Each number is 500 + 25 x the weight over its row's rms, rounded and kept within 0 to 999. Layers, rows and columns count from 0. Numbers have three digits each. The size before them is the row's rms in percent of the matrix's.

# layer 3 attention value, 384x192, rms 0.117, rows 149-191, columns 48-95
089:539473542489504464513514513549494471504516467516446488479491465513534502512530470465540505533505499485540502576487474531524537480493494492467495
084:524480458455504536497513514495472490488529532471455495534518445495506502534490518514590509502485500478518519514498538534539524507514471516483503
093:515512497480493495512522463515489502490511507477510499464528517477498504541471505569513532520458481501491479459489515466506511554508537527492487
087:495470501472519499464487491576509484480499492475483484505514485518482558514547510504498461470492498500534493492468537474537449506535514496489513
095:513489510498506551495498501426538482473469487479483492494518497484519526486456500493469520461510453483562500529478492524520499481515480457545512
098:480432488454507493510499499512485476481508503509505518487503525497484473508498513527461582472474477485523544482523476490498469502541525485462496
091:495512469486540488463478518493485535473484543516489490495440517545486525484518445479483489523467514495487517478485509525520517540449470531501486
094:522501499471511507499498510489515534503527491472505471497478550508498488499460461532502491517545481500480527568518501460500532497440499527493507
085:492459496518490500497527520527522511496474502534524483506459482489478492490551465497509511491507475489527495486496510504467460498522475462475478
094:541511473479521512489510478486502506491500498445472484530499489490516545507527498493483505473447502474507545486492484510549481482495498525492487
095:524510466506489495517482479495516526516491500509547496479508507452506487524513513536481507536501483481507539506483464499491534523496516489500502
103:463501506503555482477477505531486462490526524544503475521535465487490520522523491535524443470485516527513437490552493549517525478507501491508479
091:498490502523491548500492476476530495484519514481478513523474504444480523504501488511502538478474471498519522499503470512531537529520494491468472
099:485483487513520489513469516514496503472512495498509506540496478509516485506450482533461553480493507493471444452531488430477494521488487508499481
090:486474515507472518496548513502482539495502506502466451502536515486483496496554489507496504526535515538498504483483472451479492499522504489514556
091:491473516449529523479529496543516492545469536491458462487487480520475489479497500488531467535521477483481484503508535513490477521471510503489487
091:458510504511525495494493485465490480480496487501487474476437495511500503450467512470508479509516466486450514447495545519488528513509490495457466
099:493485480528497491517522455458500494521508502487492497498510454474500505525497516488517496526501464497451477434478524496447494483468506515499467
093:521475493492503477530502502473524471539477513512463516573512544489493502474566485525486500516558521463476543530488534488525470493527519508504468
092:459494501503451519497549492506538500507498512535485512507532473507495507475513544470511448514525489560494503482451509487490458487498518491502506
089:511507470513495481477532504515495515479510523546517533490493486509507469480455501503521496487456506535495497506507492486545494464471501493501421
087:504476491479495449487478489491497516479496475497529493494450479493530497510519483544507512495507511505552495493497529460453525461523498486510522
086:511517497507516538522431537469530546507495525487487472505488473503524469491517452500535508485491511514539477533508538500466507480470492518489491
077:548510478487495500509559483498480492525549513496510512537486487507505487524509505503493514500493522532471484475567526523482518456509494492490468
087:465498501490483481487478486501517532549533476491524490478481497510529471530513528512528524545500499477494530527478475511495483498534507487508485
096:514520512542500502518508441506510498493523520480526498515498441489469515487502463468516464504490478487514481458535520516493541458460513519535513
087:504480522512519470538499511489516487495503440514476473486473479521475494444471511517550464503463460530506530487499483539518499491475510486524497
086:509465474497525472489486531508485511494484488538483504525502461535487518513427553508499508506475530503538467492465510469534453504514542487498526
089:510497488520477510495485498536537538513531483491480472514532454528493535455497489516504480531523528523519546500500460529466506499473508483489523
089:521513475440518495479452469472485553513493513495488512514493457519523493474512515475512510482525461467486460495448515490485508503483481519514492
091:481526542499467514528529495478496468505499511458455487485548501491503504503505478515508517504544505489528503491474485521532509529472503509492462
091:491522483496503510489495490539517505523535489510522491518434466517518501489512536509498490496482451507477492502521502479489490541550549515485507
087:517478479510503479469517469472477516505523516446443529517488483523486483492504477528505469497512491479500540539494442464493518505504475480517552
095:503484485470489557525445505508486500507510456488498529486485488488491526518515505516503515479507431479494508519508488511511468513512465546500498
105:468504480501488532474473487550505539532487480479446478535479495511502471493450547492505504504507490516497488516481499506455482481506521459472523
096:486495519455508500466496466466496494529458506514460515483473507490504490481493475474501537549534517522458476492497522522487525492527500525480504
097:486514482487479463488522490536559465506466486466498509496495461520489530500509516464541439505500512549466492532474587450498484480479525455505470
096:481494475529473482522491495574512513491501517509447474551543484515521492472504478503526493524485516541548529499529467526488449495494484482479479
087:539548498496496467462468516470501511533464510526526457520508535467510475466464540546501485453486511506492483413499480494499491480486533498504472
084:490529506486519522531493456517471484445515537509494558489516529492498464519501488512510536509493479487485500486526501488497445504530479491461473
096:511512490493487508479509512529490536492527511531513520511514521544499520460487477524506469474527503451510483464465489531514459478455470487488509
084:481534503539522472497487499510493478503474507520507517525567489497519531437470487485502488481489507531491503511530534496489541519467500525492454
096:459486472479508522457515476535474487506472491498484509515508513538489484500447447497448517507508504512503496436522523503515529513540498479485499
# layer 3 attention output (transposed), 384x192, rms 0.137, rows 149-191, columns 48-95
105:480530484525507488543477519510537489514502512509485485516531531486488507528539506494497494556470507465480481504542523489514459467465515516442453
096:490491490470512514542485510523518527486508431490500503503484524510524511518553500502492482491478501457511541522485499500499493487484484539503481
111:500475469507477465491495497528475537517479486533524494514498474505569488470478511458495491465555502507525531481507495480524530495551472526530522
102:492456533480487497557465527451478495488522504512485534503499523493505505505511500488480479520467530480467544479537501514506527483474542502454488
116:482532515534496486517488495539487542467494532505522495498519483535485497512539478480554508481469488482485531499467497483548471472514540431534498
117:478502500524523520520501510507516522504533561519501471514514492469514517497504546460524487514438512518542523498503514455496476486518511528520540
104:503514490474452494504496509498522509522566490501523545494531502507472503554487535495498514550498531520469437506521524507504510481531514477497496
114:502480481485503510531459473504491469511497509509527514501493459497485482505505538492453533520526535515493531552491477513514522508495466495518490
106:506506497507498487560466511500465539468495517506471518496504524515529490526516507481503475513485499470494503480542512477502515476490552499573505
119:507476518443521545511484448523474504509522505543464485445488492489527456495491525517519507496504501492557545512506537492494523499506514513494494
115:484518455482499498572529495524471545470474521501484463494528517465499438497496479504491516440518500492511546520449489510513521494502526480513490
134:510448521467442466516506469517477482531529485496529540500503497520507515523484487507440499496533489512498447468490532520508504529547495520480495
111:488549508504493480530489479541495542455515511496524476501520473522494509494502531471491485479507517468532541533503486500540442497506503483536482
116:539511496480531486508540503508505512511477476467505464476472504525524474466466517469486529499508488504526536466466509475525524523500521509509521
108:467491512502514431501552505527457514503482524538477505458485478496505564501507505476488494516510517503512550480526508484486501489506520435481484
120:517523468542491504535499524504492482526525468524471504509492499495552508506497471531490500505527530518494513523509491488512489455448550503481499
114:569485479509477507501500521448511536484485487453486516497506522502516519490497526474494488490546489566468480520496502513521456521494502523519470
128:521469514522512491470538509520501485440480502486537537476500528523525524479495515514500478454495462529522513457513509535501504511554474508537522
110:514495545502523542533504470524480516442502469486491515483491489468422507498501513497525500471464500452528502536483486510515520540499517473503484
120:468488502549471504501506489441490487502481426501479515532489545487481522505497533483444489489471521486492518498501480502462511479482522516492520
108:544552491560514499466483531499524457546464495443467570521505490565533482479496475503528519533517446505502446495511513519535441514499512535489516
103:477522508479517528523471519476498480498460531553457513497513529504531521473551504472479459498528498482513535499487511465502464513517509473497503
105:455490482495515517526505525542502510498477506538521468503516467524480520496505489476415503519522551461490455532508480487491491459529498488502481
089:495479476502528546467515521528508509458476481476501510474500532490526506485479506505508474529460499505540487445517562512497474471459458580516522
109:525489506491533517505480485492441515531528555500486466485517479475485480477493496489520507482523501499518509544479476467496523554536490521553461
117:493497519472498526476496502483501489457471506482524502498487494503553478523454465453525494454545462501526502511514507519474521526482506512497526
108:524546507514453511498472510491512511501483499503468482479497512492519506513493526539464495525541511505524446512459511538497497477483523524477476
101:500488518539506534552456540461482502508468476487440487474505505492549507478515530559484476502471515504497488493516504510504510501478486493514486
113:494515533516520478510522502485467475532517495520493471506486491510453503564491507470472502466525473461527511530509509495471515460563494525523499
107:512463510522526481512514521502484469466511459461526491498552474523484549528468528535479536464524505516484459487441463504500541526493494487466435
112:495519495492508478488500497536483504504491483470505482488471497448534491542546453499485500532517531550529499519527473505482493533495534490511508
113:499471487491536539541499536495475485505537518512498436476486479474506499540472524497490511446507527546502487507513455501476496508487478477493502
098:462553503504519545531481494489472482501511515522518522512500490465466542469473524523522490486529501510512538547492511481485473507419493496506495
118:511514470515559452485498524477477511477518486468502472499501508495457511521509515489468494514518508501490503518495491481478509505487499487438514
127:515475484537478527492516515497453513517491501545499455474482543469515493507486487464482476515444509498520494448493486518522461516467509489490479
120:504518506498505507488514491528517477479486473464502512519510493493495471477528514482494477484494463492503473417547478504482452513512482458519512
113:488470518557467510487466489502506442512488471496470507521473549485512506483484466501435476522460500449509477488531507497506498481526520500486514
116:507499508481512480545472495462471487517517528472476534518500468511487457538475458479496489488477505510494502498566508511488512487498527521502537
106:483443511513474503487535490502474516484479503522481484462526499491519503482460511478492476496535476536540459520458536517524527521486488505478518
099:475509428463466463524521488508505508485465480494509492507504471483482492439473499486468513511519503531517545487512450531474508555520463555518497
113:511495466516480495532535553498502503476475484478486562506535493488495495462516550544478525483488535506450487476463529537505525484480480491497480
105:496507527521489526476544472507488466474502464471493456493491468474474528527476492447458479484493545502458492513505466532506466501538507530462514
120:497493497445451492552464482453496541514524502483505514536503511491500517504523525482474462475497491515512507499508530509481411471509498564515507
# layer 3 attention query, 384x192, rms 0.128, rows 192-214, columns 48-95
110:515534510468515504505503498486468447504539481519495488510514521518472505478501570492500494471515529483483491511511497483499481488457527477503526
099:524511496485529503539476530500485489490479506474488495448481500503521479498482513499460542499446489515566568465513538480500522549502482519521502
105:507462541511547530483493451498540497492535523560466498468515523531521521530475484494466466462512532489474487470520469497516517442497487518502450
098:481527515519489559477513489479516465516505475485491509537486494529492511491539452511475534511491509505534503510468508480503505503492543524471526
093:487529519495457487489511512529477481480513494429500507458517497507518500489446525527525511498456504516548494511502508540475496462490503508526515
101:493546481513516490448453468513528513532544521469511538496487503492548497528554487507502508470499512475491529517526476469509456527454492456527451
103:511535471496476483487485482498518498489460496500463527517512493537464509502523514510538528497525472517515530499531506538513490488502527518491505
100:516480512564504526501484537516534497535501517488534515483446494449533495479446423470492492499479488500503501515452503500443573550495458499513493
096:530456516509547504557544472498490511441512509556496519500489527464526502476476503486536486501477481491524481495511514574489526481525498533532540
097:436501536459483490545538518511482467506486508507550515498437487519557497519473507505453472477518484507523511536495496499508459478482510504555511
107:521476481459520462475529494515475538475574499532519510461533466502471511505497495484538481514521452516463450507561481491500458500480487507542492
098:489483474480479543489511465475495462510487480509478492545510478501493484501505514532503476489510471490497469526523487513522495447510473490483493
107:502525496527496516499503491497520465478465511482507502488477483515509538542498545501466480529508516495536529453488504492497491523500563497452531
101:472506518481500479516532517519482529500487478501498491493495469500533487478516499466503489497488519497500484505512443494497485512527512461522492
099:510493493511557508486493503482523521471499487482533548505534504525559507522462508533496480522502485510484544487511471489535477512503487487504504
105:518515457493492520499457519513526518483499501544488495515456486474450478512524519440483497535504504501527466495491512545479474517508494459504473
096:522507494524502538508504512491511492461478506488507531479546510484501523517507539512455492504519499520524472496478492496533523494470502505526467
098:422525511454507480507519489482487467488489482467493490491509490488531462525482535504480481510487534523533547517495507487531481497521559489496469
111:476526488491549493504465501535439476464543478494506478501443528515522468527499487524473481538577538568538538482502501465503499510487552526502461
100:517528473460490495488478457487547554497504494483522542494455519510481465519487493562553477476498511494469488528482499501483483505520511457527518
109:543513512511521483530511498539510513502501528498454500502464528508536464511495460532504515485508516472527518512515493488505505502481495471526469
098:462506514523493513516524508496511562487521534509532476517505532481478470506522466514531498536465492475501492470540518491456506509516524488502494
101:562488540520476513490472507511546540499507484471512490463501505474488487514513526473503510499497459529472459479496460505475500475474508508484500
# layer 3 attention key, 384x192, rms 0.131, rows 192-214, columns 48-95
108:495500538517494521461481487497439506456527496507486481476485494463518523507567455543517532496498483493484459584495496462520476481525487493501513
103:487513506533472506485534423518497489531505484522496498515524520515509485505519526497502475510517526464517481457500496511471483489452500473512494
103:526494509507492467505533480528479519480512507506517511537501496473541538518482535508471486541514514463516468545487503503490472500510460480499511
094:552490463485498501486489536502511527485537502466536507500528482486486549482488466501447499503503522440467524479493503495543518496504523510507454
095:502475478480503510484458520521486494530499510487481519527460464534493521495467515523501471452516489527511470519521528506497488509506514444491511
097:478482467495459523500530495508474496476508505512501471457484524478497475519533479495488542508501482556478454507492476489495523531481461503514500
100:510534497498487516496500480478588484516516464504524548529500504525448481493513490527521520499558495501471519475493492483525463513479510503548514
102:511504502500501496500525501473520481510514481502501522505523449526482465526502528529536475519497546546510508477497527507516519472517499530511525
097:512505509493506553503501544499504498494521514466485492509445475526462460490518488513539521531507479508554517479489491457478502527531484506456492
102:520523493517477511469469482514531505532485524527477525488535450481517549494483494445513487486472451535530486497479490485496480477479503510541489
103:512507477513549524513488522526465498509526516489510534490491476492495514446501495460515482499513545490449492528488502489509487454514421496543507
101:533476518482471528515504518492530499475558458508543541518518481544504516499464491511469474473495497506507459511525480486494504542504509489474494
095:489536501511511492491481494492567436505526496484483461502472484491480463470504487511456490492524478504558503495493515511475478511476511489547507
105:527475527471515490498511506469524493437494514483437498506512484508490558511487505487519499524465512496507419514515514494478474508521470530529473
107:540504518505501464495525474478477520462540494502560513468518467500544516472539503528479490512510507509519510490522524533476490507524538519488481
102:511513495537545500479507515467475494456473486537483525497508486484501509494510520543461473494491495477492493508506489486461491481495475492462483
108:495525477496483473472550498524509481498508526529470483529478492492538473496476437452516498537476502482500506501453500514463454494512464493510531
105:513477460518503498477490507496561473530487530482474525503489525523508490473498505496558514482506475525473514482512488466502526508480539456522509
106:526508514525544538451474481498535511499522496482536499478495536528478491472481460493533515522488449482463485514528547455535494505538547517489502
103:500469536477484533531486528507459485511539448503508507574493516449529470472512488506491508499462484556528524534485510488498468495500498503516486
109:492497579525520526495543504483490486483521557459493524496491514485509473534520458495530508512490497474533488511516470508486484430498437532482479
101:501472503473484499482499514478473483505534520494485479493516527478502498514540503513527505524441536503503501524535441543488510520471525502516462
104:524535505514522477538490462473482474497513492467496499510530493477540501486527558507528544535508514464495480509475545538480510501502474526499492